{"num_attention_heads": 12, "num_key_value_heads": 12, "norm_eps": 1e-05, "qk_norm": false, "learning_rate": 0.00389, "beta1": 0.95, "lr_head": 0.00788, "warmup_steps": 200, "decay_fraction": 0.777, "decay_shape": "linear", "max_seq_len": 512, "dataset": "wikipedia_en"}
Each number is 50 + 12 x the weight over the matrix's rms, rounded and kept within 0 to 99. Layers, rows and columns count from 0.

# gate: layer 8 MLP gate, 1024x384, rms 0.0943, rows 415-432, columns 256-383
# up: layer 8 MLP up, 1024x384, rms 0.0945, rows 415-432, columns 256-383
# down: layer 8 MLP down (transposed), 1024x384, rms 0.0842, rows 415-432, columns 256-383
gate415:48 64 38 47 49 73 56 35 34 47 42 51 49 52 56 36 49 74 39 37 49 47 47 66 45 59 60 40 69 55 56 88 57 65 43 38 43 56 48 24 38 51 49 53 54 64 40 40 46 60 52 53 48 44 51 46 42 54 43 46 53 40 63 34 35 45 53 58 52 41 62 54 55 59 36 39 47 52 33 58 62 56 34 35 42 50 66 57 51 55 24 57 49 51 53 44 56 42 59 51 60 43 79 48 40 52 48 52 47 50 89 71 56 40 54 41 27 69 37 36 60 49 36 58 50 34 68 71
up415:60 49 61 68 52 47 48 33 70 34 54 56 40 36 51 61 48 46 36 44 74 37 56 37 40 59 64 33 45 43 33 58 45 63 60 56 30 64 48 67 41 26 34 58 45 37 46 49 39 52 82 25 41 50 55 69 76 29 55 52 56 34 51 49 85 44 69 36 60 04 63 44 44 69 41 48 62 43 61 56 68 63 42 47 38 43 50 62 55 52 37 57 53 38 44 20 46 59 36 35 49 61 42 31 35 42 55 45 51 55 52 62 75 51 49 75 52 87 45 46 65 55 36 57 61 47 42 55
down415:40 42 45 38 61 39 62 62 41 39 66 39 26 57 59 39 52 57 32 47 48 41 49 46 50 52 64 35 78 19 27 46 51 56 38 59 54 54 45 45 47 32 68 65 61 39 45 41 71 74 57 36 31 41 58 56 43 36 59 41 48 59 50 49 53 31 41 53 61 64 68 78 46 56 73 45 47 25 53 59 66 31 52 48 70 56 58 51 36 72 57 36 46 43 61 58 53 49 51 48 58 53 52 46 65 47 47 54 43 47 51 73 55 56 46 32 56 46 47 42 66 73 44 58 47 38 51 60
gate416:35 61 40 73 26 59 47 53 48 61 24 45 27 55 35 47 73 51 42 43 48 48 59 50 42 41 45 44 36 50 43 23 56 52 49 58 53 51 55 65 36 59 23 67 38 54 63 40 55 59 35 40 44 49 43 67 49 60 43 42 39 62 48 41 48 48 39 51 66 67 31 67 39 50 69 41 34 72 62 50 53 61 37 44 52 59 67 10 54 56 57 61 47 43 45 31 71 37 45 55 35 33 42 41 40 45 38 62 57 48 13 64 43 41 71 51 65 53 45 45 41 48 47 65 62 49 41 41
up416:52 48 44 27 55 53 42 49 48 53 34 34 53 44 45 44 59 48 39 50 35 61 41 66 55 59 48 60 52 71 38 37 68 57 37 46 64 58 48 29 28 39 80 53 56 49 45 59 42 51 38 67 36 71 57 30 58 53 52 46 58 57 46 42 49 52 32 35 42 48 50 34 27 60 40 58 45 67 56 67 49 63 58 58 49 52 48 45 47 51 56 45 54 77 54 56 47 59 46 48 41 41 52 40 44 32 43 42 65 55 45 38 55 30 69 79 32 54 53 51 69 48 57 53 55 32 76 33
down416:41 44 53 27 38 60 36 53 53 64 39 44 51 45 39 68 45 46 38 34 43 45 54 39 37 64 63 64 34 52 51 69 56 71 39 66 49 29 63 51 49 58 76 79 71 59 56 58 37 47 40 47 45 45 37 74 13 52 52 52 22 48 11 44 46 46 44 63 45 36 54 38 61 32 37 43 54 32 45 63 61 47 52 61 56 49 46 65 39 63 61 32 56 39 67 24 40 42 38 53 47 41 47 64 65 48 45 38 65 63 43 55 64 55 57 60 41 60 66 32 57 49 21 65 64 25 50 41
gate417:36 24 45 53 21 53 49 68 65 65 76 33 27 66 25 57 65 53 53 31 35 41 66 59 48 47 64 58 34 22 41 57 55 57 18 48 65 44 73 63 62 50 68 46 80 60 37 55 66 45 55 57 35 56 46 72 65 44 46 46 50 39 38 48 55 64 51 52 70 45 43 54 19 66 49 39 54 60 39 42 45 44 51 64 40 45 40 62 56 44 59 47 41 60 33 47 79 67 54 48 52 44 49 42 58 43 71 67 59 37 43 56 60 57 53 37 61 47 53 63 76 53 63 57 41 71 64 60
up417:60 54 57 53 46 62 35 53 37 59 22 66 42 43 56 55 39 43 78 43 50 82 45 35 50 48 32 62 68 69 42 44 60 35 57 49 37 32 30 36 60 51 74 45 52 28 28 52 41 49 47 55 57 29 49 42 51 58 22 38 38 28 65 57 45 60 37 36 58 52 65 66 56 60 49 44 69 29 41 68 73 43 42 32 36 78 38 49 58 38 45 48 40 79 57 45 42 60 42 34 65 39 40 46 49 33 28 53 60 76 49 49 55 45 34 52 45 59 34 56 33 38 38 54 47 59 63 70
down417:56 52 60 35 74 72 55 46 45 37 52 62 66 54 26 51 37 42 64 42 64 49 51 44 52 46 37 32 57 70 49 44 42 71 50 51 47 38 37 61 45 62 35 51 38 45 68 42 39 45 41 45 52 59 33 48 41 57 47 48 45 52 57 50 47 72 39 50 56 55 56 55 46 52 46 42 49 26 59 71 53 53 37 58 51 51 65 43 42 43 51 41 49 48 53 42 31 45 64 55 67 52 28 41 57 52 47 40 39 65 73 55 55 46 49 70 44 37 43 56 27 52 51 48 39 43 53 54
gate418:61 47 82 67 75 42 46 21 21 41 54 53 58 40 42 62 45 43 59 54 41 63 43 54 50 46 67 68 49 65 49 35 48 52 61 62 33 59 48 27 54 66 55 70 38 40 51 55 68 41 64 52 29 53 58 46 70 37 46 46 53 62 62 58 42 58 55 56 63 54 59 58 49 71 45 42 32 44 63 58 52 40 60 56 53 57 48 55 45 46 37 42 38 42 55 59 37 31 39 35 59 45 39 46 54 61 67 59 58 68 33 43 51 61 54 49 67 54 41 46 39 44 47 52 29 28 27 48
up418:41 42 52 61 43 44 45 48 48 60 57 33 56 33 57 42 52 47 34 55 50 63 50 65 03 38 51 33 42 46 56 55 57 57 72 42 40 64 56 72 52 60 52 62 28 47 47 60 50 36 37 52 37 59 24 59 65 66 49 70 48 57 43 55 41 30 71 48 45 57 61 44 37 52 64 58 51 53 42 40 81 32 49 61 45 28 36 53 47 43 66 38 63 46 49 60 49 30 34 34 52 66 63 44 27 46 63 57 59 45 59 50 48 44 65 60 61 47 53 40 56 49 70 41 43 53 43 52
down418:40 51 42 51 15 63 60 46 41 49 67 63 39 46 63 46 37 41 35 67 51 56 61 50 49 56 22 40 54 31 54 54 63 57 69 38 69 47 34 63 72 39 58 39 46 38 59 41 62 39 40 69 36 75 57 50 42 32 61 70 52 38 60 53 46 43 45 47 34 42 34 38 40 60 78 39 57 40 44 72 75 53 59 31 54 46 37 54 63 48 36 40 46 45 59 51 58 58 44 38 47 75 32 36 55 46 40 63 56 53 59 46 54 62 50 69 38 31 42 63 47 52 40 63 39 36 50 39
gate419:40 44 44 62 52 58 56 43 41 66 28 32 57 53 54 62 48 28 69 40 68 52 49 44 63 38 45 41 70 54 55 60 48 65 61 52 57 59 45 39 40 46 62 44 49 64 47 63 60 50 50 45 48 28 24 34 68 65 26 40 37 46 49 31 56 37 47 52 38 45 37 38 59 61 60 59 44 55 36 37 62 36 54 36 57 51 50 57 50 50 38 54 37 51 60 48 79 58 62 55 52 68 49 59 27 54 55 45 64 38 51 46 58 55 39 50 39 59 55 64 46 60 50 58 30 36 45 58
up419:41 50 54 60 62 51 52 61 54 44 51 55 55 64 74 58 53 42 51 40 63 47 57 60 40 49 64 66 46 49 58 42 62 59 64 58 66 42 64 55 39 51 34 57 50 53 48 28 35 51 76 30 59 51 37 25 49 57 44 59 67 49 24 69 32 58 51 58 59 26 41 57 64 56 39 61 64 49 34 58 37 50 57 42 43 55 37 30 39 57 56 57 52 40 42 47 54 54 56 67 44 40 36 54 33 46 58 53 34 41 27 73 39 39 61 38 61 57 61 74 44 68 59 55 45 49 50 47
down419:57 51 47 24 68 61 42 42 42 53 44 54 52 34 58 56 73 66 37 48 55 32 63 49 70 45 51 55 48 49 50 31 54 28 48 38 37 38 48 49 39 37 43 57 32 63 48 64 47 46 37 58 51 56 53 25 60 62 31 32 59 62 35 56 51 57 57 53 51 49 45 40 57 30 54 50 58 69 73 71 52 49 33 51 34 55 43 57 41 46 51 59 45 56 59 31 38 56 59 53 46 50 44 56 32 32 36 56 57 40 62 48 65 58 51 54 68 37 58 28 63 50 66 57 59 43 41 61
gate420:20 64 71 49 55 72 72 46 38 43 43 45 25 39 53 36 63 43 50 54 75 55 45 62 52 40 54 62 40 35 51 77 62 50 39 77 55 42 48 71 53 44 73 39 25 27 41 34 40 54 61 35 59 36 61 40 44 40 63 47 30 32 55 38 36 41 42 51 60 45 41 68 48 45 45 60 32 30 65 49 34 48 52 38 53 53 48 57 50 39 32 57 29 51 56 42 34 59 48 40 50 55 44 48 51 86 58 47 42 46 39 61 54 43 52 57 53 54 54 53 55 62 48 57 48 40 41 35
up420:35 06 56 35 38 55 59 43 41 52 40 61 57 54 65 58 35 43 57 43 65 36 60 35 69 48 38 66 56 47 41 31 44 49 62 55 47 58 49 50 49 61 37 64 37 61 23 44 63 34 57 46 52 55 67 64 40 52 45 61 66 42 43 36 60 60 49 61 54 70 66 75 73 57 62 65 50 53 51 56 44 45 35 33 59 45 58 59 65 41 49 30 78 57 55 43 32 50 58 58 44 61 42 56 57 40 64 52 54 49 46 40 50 43 44 54 55 48 62 32 37 41 41 48 54 35 49 46
down420:55 49 46 41 68 55 48 43 51 49 51 46 65 50 38 28 52 60 58 72 46 50 78 57 44 59 53 47 56 39 68 69 69 49 37 49 44 73 55 60 32 46 57 52 39 43 58 47 63 40 47 72 52 54 45 56 70 56 68 60 41 39 33 53 43 42 48 53 50 54 44 24 46 35 44 44 25 47 59 53 58 42 58 65 50 50 48 53 48 44 33 52 58 49 53 50 52 49 68 61 44 37 43 40 66 49 43 43 41 45 39 50 53 51 50 55 39 57 50 68 47 52 58 52 56 47 50 41
gate421:43 50 60 38 49 46 50 51 53 41 48 55 60 53 60 42 36 38 50 75 68 36 58 49 58 68 40 61 20 68 63 59 68 50 40 32 56 40 50 55 55 64 50 23 60 50 36 62 46 31 32 64 65 68 55 48 36 64 32 34 34 50 45 42 54 47 51 63 52 56 37 42 48 47 66 40 58 47 43 40 33 31 51 51 39 51 57 45 51 44 38 44 54 54 48 50 44 42 53 42 32 55 48 76 50 50 50 33 70 63 57 61 61 65 38 33 64 60 28 47 49 43 49 52 52 42 46 07
up421:30 69 66 36 43 37 51 38 15 42 59 58 50 55 58 61 52 38 34 53 39 46 39 57 49 52 78 54 28 56 60 53 46 89 61 45 35 47 38 52 58 64 55 70 55 43 55 57 28 43 45 46 55 51 61 44 64 51 58 43 51 54 49 55 53 61 51 55 63 63 35 55 26 44 38 30 29 49 33 53 66 53 79 58 58 47 42 44 58 54 39 40 24 53 48 46 47 20 34 43 46 50 49 55 36 65 46 56 61 46 43 55 57 71 47 37 48 66 43 35 49 68 33 54 60 35 69 57
down421:67 44 34 52 40 67 54 61 43 31 67 59 59 54 54 51 45 55 43 54 52 54 54 48 68 46 69 28 29 43 66 46 54 46 52 33 50 50 43 48 80 49 64 58 53 60 36 34 32 42 31 62 77 51 35 62 42 45 46 36 46 35 70 53 53 43 35 40 36 61 33 46 41 66 48 56 67 54 40 53 32 38 50 55 61 43 46 33 37 31 50 43 66 48 53 38 51 59 22 46 54 60 47 54 35 47 34 70 62 48 46 33 50 63 77 44 53 55 42 50 51 55 62 52 55 41 72 65
gate422:42 15 27 78 70 59 53 62 51 42 54 53 52 57 51 47 48 60 39 31 62 48 46 47 32 82 72 49 54 40 34 56 58 37 55 43 51 35 50 63 49 49 51 31 67 31 64 62 61 37 59 67 70 55 49 42 53 39 58 55 43 84 57 35 61 42 32 38 66 37 70 33 36 44 44 31 59 44 56 63 39 53 53 57 62 39 66 48 52 60 75 49 32 45 49 59 52 36 67 37 45 44 53 50 84 65 47 42 42 48 47 41 45 53 46 78 52 43 53 81 36 51 71 43 38 46 53 40
up422:37 29 60 51 58 62 66 40 56 44 78 42 29 63 65 62 35 55 40 56 61 47 57 42 53 77 50 33 62 55 25 42 52 42 49 26 51 45 51 71 47 71 51 49 54 48 48 64 68 51 51 53 47 52 33 40 41 44 44 51 63 72 46 33 55 37 52 42 60 60 62 60 44 61 36 30 50 36 51 55 55 50 48 40 46 36 41 54 35 43 49 67 54 32 25 48 53 35 29 42 67 49 45 38 49 49 44 51 34 68 40 44 51 59 50 55 52 25 49 52 26 58 39 58 33 44 63 43
down422:35 43 31 70 61 44 66 59 43 53 43 40 52 23 60 49 45 53 51 43 44 21 48 15 46 66 56 47 66 28 54 43 78 50 68 49 53 40 48 47 51 42 59 68 49 50 38 53 42 25 53 40 53 47 35 43 46 33 51 66 65 53 37 62 53 62 37 40 49 62 34 33 47 22 47 52 49 53 47 38 53 47 30 57 50 39 26 44 57 41 49 54 59 57 32 42 57 64 60 50 69 34 32 59 47 66 58 54 35 60 67 29 58 23 75 76 60 40 53 28 34 59 48 55 57 51 49 49
gate423:45 59 43 48 68 30 47 67 50 64 64 41 52 58 50 40 49 37 48 34 50 58 50 62 54 60 54 63 54 35 60 61 31 41 45 61 50 53 34 65 53 56 45 32 48 51 61 46 60 72 50 42 35 43 51 68 35 57 49 53 41 54 58 67 66 41 55 54 52 39 60 50 49 67 57 42 76 74 56 46 55 46 66 42 57 62 60 82 37 57 40 70 50 40 54 59 49 52 50 34 53 51 37 79 61 71 49 47 33 44 77 43 38 62 18 63 40 46 54 46 51 36 29 55 63 54 72 57
up423:56 55 50 84 48 47 37 41 45 45 43 44 61 75 53 58 43 42 60 29 57 51 57 40 56 29 39 51 68 60 48 55 60 50 45 69 61 44 54 74 34 62 65 57 62 32 66 56 40 56 46 34 38 48 61 48 42 52 53 58 55 58 64 56 70 45 53 33 65 44 71 48 43 39 32 53 74 33 63 48 44 42 55 40 57 48 66 45 74 40 57 54 55 49 48 71 16 69 64 64 45 56 60 49 46 47 41 50 37 66 36 43 45 49 61 54 60 47 55 36 71 45 43 52 40 50 63 71
down423:58 49 48 49 42 44 39 33 64 49 36 51 39 74 51 60 52 57 42 20 47 48 35 39 50 57 22 55 56 67 57 42 61 59 45 26 60 72 29 41 48 79 66 44 64 59 54 22 61 39 43 42 43 55 72 42 36 56 47 25 57 46 40 50 53 66 54 67 38 50 29 58 34 64 54 51 36 56 48 47 43 50 47 66 57 46 59 35 68 50 52 53 28 49 49 47 48 51 36 49 63 39 56 51 50 41 45 49 44 56 52 44 38 58 42 54 43 61 61 68 67 56 56 18 58 36 55 25
gate424:55 57 63 51 41 41 77 39 36 51 38 42 45 64 62 34 70 53 45 78 58 71 42 62 68 41 55 61 59 48 42 53 76 36 69 48 55 27 55 62 30 42 47 33 24 44 29 55 64 57 48 49 65 50 36 51 42 35 53 47 45 64 45 29 25 41 52 73 52 66 22 61 44 33 65 65 40 39 62 30 38 53 34 55 32 23 38 71 32 46 34 44 61 32 24 40 50 51 47 53 60 28 65 37 50 54 60 49 37 55 53 58 43 68 58 46 46 55 48 76 36 61 56 23 59 48 31 62
up424:53 45 39 41 44 04 59 46 35 62 43 67 48 32 49 52 67 72 38 46 39 82 29 57 61 32 39 52 44 55 73 73 44 41 45 47 45 75 38 50 49 53 60 32 43 60 54 40 24 57 60 54 43 41 48 26 42 50 50 45 55 42 46 34 57 45 62 37 61 65 54 51 82 53 31 68 33 34 64 39 48 33 76 40 53 28 40 52 53 53 41 34 61 34 53 42 18 41 54 45 43 49 48 40 42 39 54 54 41 42 58 52 48 34 49 58 42 29 61 61 45 41 39 69 15 61 70 55
down424:55 60 52 54 49 56 32 68 38 44 41 55 48 37 53 43 66 60 40 38 37 43 42 43 48 40 56 51 39 47 52 64 51 32 46 31 62 56 54 37 84 44 31 32 53 56 62 48 34 46 50 56 62 46 54 40 48 56 40 21 50 57 66 34 53 54 59 56 57 54 58 41 71 53 53 54 48 30 72 45 66 54 57 27 73 38 55 45 62 50 46 42 48 74 56 52 37 62 48 55 39 47 45 46 68 47 48 50 43 35 64 57 74 63 43 72 62 64 68 44 53 42 47 45 45 59 73 43
gate425:68 31 45 41 53 60 62 59 39 57 56 65 60 53 28 38 49 61 40 50 42 37 50 48 51 41 60 50 43 63 46 55 49 49 58 48 32 49 56 44 50 52 57 56 56 60 41 14 52 70 57 31 45 57 48 46 56 64 43 41 33 43 31 50 43 53 32 80 54 45 27 22 44 72 41 43 39 29 48 63 47 83 43 65 69 56 45 37 60 56 67 48 54 31 64 25 25 53 54 40 33 46 41 39 61 60 49 51 38 51 50 66 55 33 61 52 53 50 56 49 64 56 39 72 42 59 58 48
up425:38 65 42 58 53 42 26 53 41 35 61 71 50 58 50 56 57 66 56 54 48 40 74 63 48 70 59 32 61 42 59 59 47 41 71 61 32 66 48 64 60 50 34 49 39 69 54 56 70 42 62 37 49 52 40 37 41 51 49 65 28 54 33 59 53 53 70 55 64 36 67 48 62 48 53 37 61 56 45 47 54 35 55 49 54 80 40 56 46 39 48 49 55 59 52 53 69 47 44 37 69 68 29 54 60 47 39 56 53 72 40 65 55 20 45 48 51 75 49 51 59 51 55 72 51 52 59 43
down425:28 35 76 53 49 53 37 40 49 35 49 64 36 59 45 41 62 59 80 36 37 44 49 40 56 54 46 50 62 21 48 44 26 42 53 62 57 57 40 47 51 46 70 67 59 53 62 36 56 42 48 37 44 43 58 29 38 41 46 45 65 44 45 65 67 71 41 75 67 27 55 44 32 64 43 46 60 53 59 26 45 46 13 40 53 39 71 51 38 66 49 50 23 46 74 34 74 66 41 31 49 51 50 61 41 42 18 52 63 52 56 39 65 36 27 66 44 60 64 66 56 60 37 67 39 48 27 41
gate426:51 82 33 65 52 46 26 64 55 58 45 49 55 64 48 45 68 58 36 40 64 51 26 75 40 45 47 62 76 56 82 68 74 64 65 49 33 58 53 15 59 43 46 37 42 57 50 46 61 51 54 65 39 41 37 52 45 46 48 47 26 34 36 44 63 59 62 57 44 35 28 50 38 43 41 42 40 44 55 67 58 53 33 20 37 71 39 24 41 43 59 64 68 42 51 58 27 54 67 70 49 53 44 52 65 44 57 67 36 60 37 64 66 32 57 61 60 39 49 62 54 44 61 64 48 62 48 48
up426:51 73 54 43 43 61 42 39 37 49 66 51 47 68 36 56 66 40 50 60 30 32 58 35 57 60 56 45 48 43 40 44 53 39 26 28 44 40 58 32 42 43 28 58 58 59 45 45 32 32 58 58 39 55 25 39 46 42 46 45 60 72 47 55 60 42 68 55 46 41 48 47 26 38 62 43 36 60 50 51 45 50 57 53 38 53 57 61 47 43 60 46 62 49 39 56 35 38 39 60 53 53 52 37 48 53 66 62 43 39 23 64 71 42 74 54 46 52 66 34 45 60 45 39 37 71 35 77
down426:37 48 37 60 42 79 49 70 30 75 67 65 63 48 65 68 58 55 50 45 57 62 54 61 43 60 39 18 52 31 50 56 66 54 41 38 53 38 53 54 56 62 49 38 33 56 65 41 46 43 46 56 63 66 38 36 63 29 49 66 50 59 38 42 33 52 29 49 55 39 21 42 48 60 45 54 40 60 44 49 60 64 59 47 32 57 50 60 61 32 68 62 48 54 59 49 34 52 46 22 59 57 41 29 61 60 68 48 40 55 51 59 47 37 57 41 55 38 42 52 58 36 42 39 49 58 46 55
gate427:57 45 63 27 24 58 71 54 43 30 48 43 53 56 53 34 53 53 55 69 54 70 47 59 41 28 65 64 54 56 54 55 40 51 50 48 54 27 53 36 61 25 65 44 52 48 63 58 41 52 59 58 37 37 68 48 32 70 53 50 43 55 27 35 56 34 45 54 34 58 57 38 54 35 58 68 28 33 40 36 45 53 52 47 45 66 45 41 54 81 93 49 67 42 58 47 58 60 67 40 38 51 55 49 61 39 68 20 36 47 48 22 38 65 49 19 41 51 37 59 77 50 77 40 54 46 29 66
up427:51 22 38 56 67 53 44 39 43 57 82 49 39 47 53 34 57 38 43 47 61 38 48 35 41 54 45 36 50 55 49 45 28 40 25 47 57 44 61 51 64 32 46 66 46 28 64 36 48 35 51 27 79 57 48 66 45 52 65 52 45 42 55 41 53 56 63 49 37 47 57 58 64 59 41 40 82 62 76 43 46 36 67 59 37 39 38 62 46 52 24 56 59 49 43 57 49 59 31 22 25 67 62 34 19 48 54 58 39 60 42 51 62 51 49 70 64 60 63 58 44 39 31 50 50 54 48 54
down427:48 84 41 56 26 58 55 58 47 60 46 61 49 38 59 43 38 57 63 51 47 65 51 46 56 59 35 66 60 70 40 49 45 57 42 43 50 64 70 56 66 68 28 47 53 23 60 46 54 37 43 58 52 49 41 53 60 33 72 67 64 35 45 65 52 20 49 60 59 50 73 45 59 63 36 39 48 50 30 62 46 61 49 65 49 56 69 62 42 53 24 52 46 57 59 49 46 22 42 50 49 69 52 37 49 46 67 58 29 38 52 13 70 41 44 44 47 47 72 56 34 59 46 59 46 61 63 54
gate428:59 49 42 60 48 50 33 67 36 66 39 27 59 64 62 56 60 48 48 55 51 59 36 54 59 52 49 76 37 66 36 60 51 47 48 38 59 52 46 52 61 31 50 49 32 56 48 49 54 41 62 21 41 57 39 49 62 54 66 50 45 44 40 41 50 51 55 43 62 69 47 49 39 58 44 51 68 56 56 41 52 51 52 28 14 68 56 65 51 56 46 56 50 51 61 57 47 31 34 47 61 72 33 54 52 52 43 51 58 53 52 25 38 53 62 53 18 70 34 66 54 18 44 47 67 55 36 59
up428:30 52 67 47 56 55 66 38 53 64 85 40 61 58 48 40 70 49 34 59 51 66 25 49 38 51 62 47 41 62 51 64 81 54 72 60 53 49 66 46 35 44 37 47 48 49 44 45 67 50 34 56 59 63 52 50 72 63 72 40 54 48 61 51 59 90 51 48 34 66 39 67 57 41 42 60 44 51 37 56 54 47 45 56 51 36 52 52 54 53 23 42 46 40 53 54 56 55 45 79 49 53 48 40 44 70 57 60 18 83 68 59 61 57 60 53 50 48 64 65 56 37 47 63 48 23 52 37
down428:58 51 82 51 49 59 72 44 49 54 70 45 28 56 49 37 44 47 75 51 48 56 53 59 56 54 56 51 63 51 50 53 50 65 78 57 36 49 48 48 60 61 65 60 40 60 54 31 46 58 54 58 52 49 61 44 52 57 44 40 46 47 62 71 38 48 43 32 62 69 46 41 47 39 52 29 29 45 64 46 46 57 32 48 57 54 37 54 52 75 30 33 51 38 43 45 46 55 43 54 53 63 61 45 44 27 56 42 58 54 52 69 60 22 56 44 37 60 59 49 58 47 54 33 73 29 43 43
gate429:52 39 61 54 44 42 58 43 49 40 47 50 59 50 68 57 54 65 45 53 37 44 35 58 45 58 54 46 45 50 47 53 52 52 44 54 60 47 54 78 51 44 52 43 47 39 49 60 56 28 62 58 73 55 54 41 49 43 48 31 59 48 64 56 48 45 34 43 58 67 21 29 60 58 74 48 41 24 39 37 75 50 52 40 66 45 48 52 44 60 45 46 62 45 40 42 52 45 50 54 46 62 50 27 57 48 29 43 49 68 48 56 49 52 39 37 68 55 45 66 46 53 49 50 54 34 58 48
up429:47 37 70 47 67 37 38 38 73 41 58 41 58 54 65 42 55 33 44 44 51 40 40 47 56 52 29 66 43 77 69 41 52 46 59 59 56 38 40 43 59 62 57 49 31 48 46 61 43 51 48 54 47 33 55 58 49 49 37 44 44 55 52 31 30 41 47 42 61 47 53 46 69 47 44 39 63 41 53 30 41 60 49 80 45 65 43 66 44 44 48 50 43 60 38 42 56 46 59 63 38 37 57 58 38 67 65 63 54 47 50 51 54 55 72 41 46 58 34 35 25 67 50 60 27 66 56 50
down429:37 46 44 63 32 16 59 49 31 36 55 45 18 47 52 58 56 57 37 58 50 57 64 64 43 50 30 43 47 53 17 43 85 53 35 39 64 56 27 35 21 49 45 41 50 41 76 52 78 49 55 53 43 47 70 48 35 31 49 43 57 51 50 62 59 36 59 44 54 58 31 62 19 56 42 67 61 27 58 35 39 66 40 47 48 65 34 55 74 55 30 37 39 56 38 54 59 48 46 43 59 41 58 50 48 45 30 41 63 25 32 45 38 35 39 49 71 38 20 55 67 55 50 45 55 30 44 44
gate430:42 54 66 45 38 34 48 53 51 49 48 65 41 66 56 51 33 58 31 70 44 22 47 44 37 31 63 63 31 49 41 51 31 54 58 61 53 33 35 71 59 43 61 48 41 56 49 63 41 44 59 55 33 55 57 44 44 52 41 60 43 72 31 45 51 28 28 51 58 50 53 41 70 57 41 59 33 43 59 53 86 38 23 57 47 53 47 75 44 44 61 64 44 51 56 61 69 46 52 46 37 46 41 56 50 52 23 38 44 49 76 35 21 34 45 80 76 57 50 44 39 76 53 54 62 53 49 58
up430:59 52 45 47 70 40 22 65 48 29 19 34 51 52 52 93 32 66 30 42 63 28 50 31 58 48 59 50 61 48 50 54 61 55 57 52 48 83 51 30 42 49 58 30 70 52 45 53 41 43 51 71 15 42 47 38 80 57 43 44 57 46 47 57 54 39 49 61 37 41 49 44 67 00 50 37 52 54 66 73 63 48 42 61 50 51 57 72 47 54 34 45 67 47 51 43 49 38 56 42 51 65 63 32 52 23 67 53 49 55 64 55 29 44 42 62 54 48 66 37 41 55 50 83 48 53 55 19
down430:59 59 56 42 48 31 17 44 75 44 47 68 56 67 39 28 26 45 47 62 48 41 62 28 40 46 37 42 62 47 70 45 53 40 46 36 38 53 51 58 25 46 46 41 66 38 36 34 69 45 50 51 45 30 52 56 55 43 75 54 62 45 59 47 43 55 53 61 57 43 56 46 62 56 60 43 54 70 75 74 39 40 57 73 45 58 43 50 35 53 30 44 37 37 35 44 70 32 68 47 83 59 74 43 60 50 51 59 23 57 64 32 35 51 56 44 52 50 53 53 44 65 55 34 49 49 53 69
gate431:64 59 38 61 43 60 47 23 50 45 47 53 77 41 52 61 66 43 45 54 34 45 38 52 49 49 47 47 30 47 53 78 32 38 37 62 49 45 52 39 58 26 40 31 42 46 72 49 36 50 64 21 53 53 32 61 19 69 54 54 59 51 51 53 60 36 43 40 36 68 48 55 43 56 59 46 48 81 34 42 44 42 56 66 45 43 38 44 47 45 41 66 39 57 34 54 29 61 50 26 57 69 51 31 45 79 43 52 35 55 57 62 42 23 44 64 40 41 36 54 36 73 59 36 22 52 40 37
up431:38 38 65 54 42 57 62 53 53 43 35 70 29 58 38 59 60 46 63 64 58 61 53 47 40 43 29 20 48 41 43 51 59 41 33 62 55 48 51 63 48 42 33 43 49 43 32 69 56 38 45 61 46 65 39 49 52 32 37 43 51 40 47 46 67 55 40 71 63 39 50 23 31 32 63 42 54 49 56 54 43 51 42 49 67 71 44 50 57 31 64 59 79 60 44 51 48 16 69 22 52 45 58 42 54 49 34 10 75 60 40 40 37 31 60 58 47 25 58 43 41 39 43 51 60 47 54 46
down431:34 40 59 58 42 58 64 57 44 37 38 45 61 36 48 29 66 29 46 49 26 47 31 53 54 33 58 60 55 58 45 55 26 31 40 52 46 53 26 83 67 63 50 39 55 59 80 66 40 58 74 44 49 55 69 40 48 18 50 42 73 49 47 35 46 50 60 45 46 62 37 55 59 48 55 44 42 53 56 60 51 31 68 41 58 52 40 35 48 33 48 55 71 30 67 67 39 51 37 43 82 53 42 44 45 46 24 51 46 50 46 51 63 53 72 53 49 51 53 38 58 70 49 41 37 43 47 35
gate432:43 56 33 64 47 35 58 47 43 62 52 47 28 36 37 64 46 50 52 31 48 34 49 75 26 31 59 55 60 36 54 57 44 61 34 53 54 58 50 54 32 47 51 65 65 43 55 45 64 60 74 60 43 58 55 31 56 69 62 70 67 56 50 36 22 34 48 40 53 53 56 53 63 53 29 61 30 46 73 55 43 52 55 47 41 78 36 45 39 47 55 74 50 56 41 50 53 55 56 43 49 59 31 45 54 46 82 36 55 57 39 52 62 53 49 76 55 56 52 21 25 52 40 49 63 48 48 65
up432:68 39 51 51 53 55 51 55 54 52 48 54 44 30 09 55 58 32 35 39 35 51 61 43 38 47 56 65 53 43 34 58 51 55 54 51 33 67 47 38 51 58 45 45 55 36 48 48 46 26 46 78 33 40 62 40 43 67 49 32 45 81 64 58 46 56 53 58 63 53 53 55 65 48 69 61 44 44 54 67 49 44 74 39 61 63 69 49 63 51 44 56 41 38 60 53 40 50 27 42 44 69 32 20 51 58 59 67 54 52 35 61 52 54 69 53 37 45 56 54 50 32 51 67 41 45 76 34
down432:74 36 45 56 54 46 41 71 65 53 51 47 63 57 33 62 55 34 48 27 64 55 46 75 41 40 51 53 57 61 38 41 59 61 52 58 37 58 50 41 60 46 59 44 53 59 50 30 68 49 66 50 42 67 30 63 50 38 56 43 40 67 62 72 70 39 61 46 52 47 55 52 49 58 57 54 58 60 70 28 21 28 62 64 55 54 57 71 67 53 42 46 42 38 54 33 66 69 35 52 52 28 64 54 48 68 53 47 55 53 62 52 55 52 55 56 41 46 25 61 43 44 34 39 46 58 54 49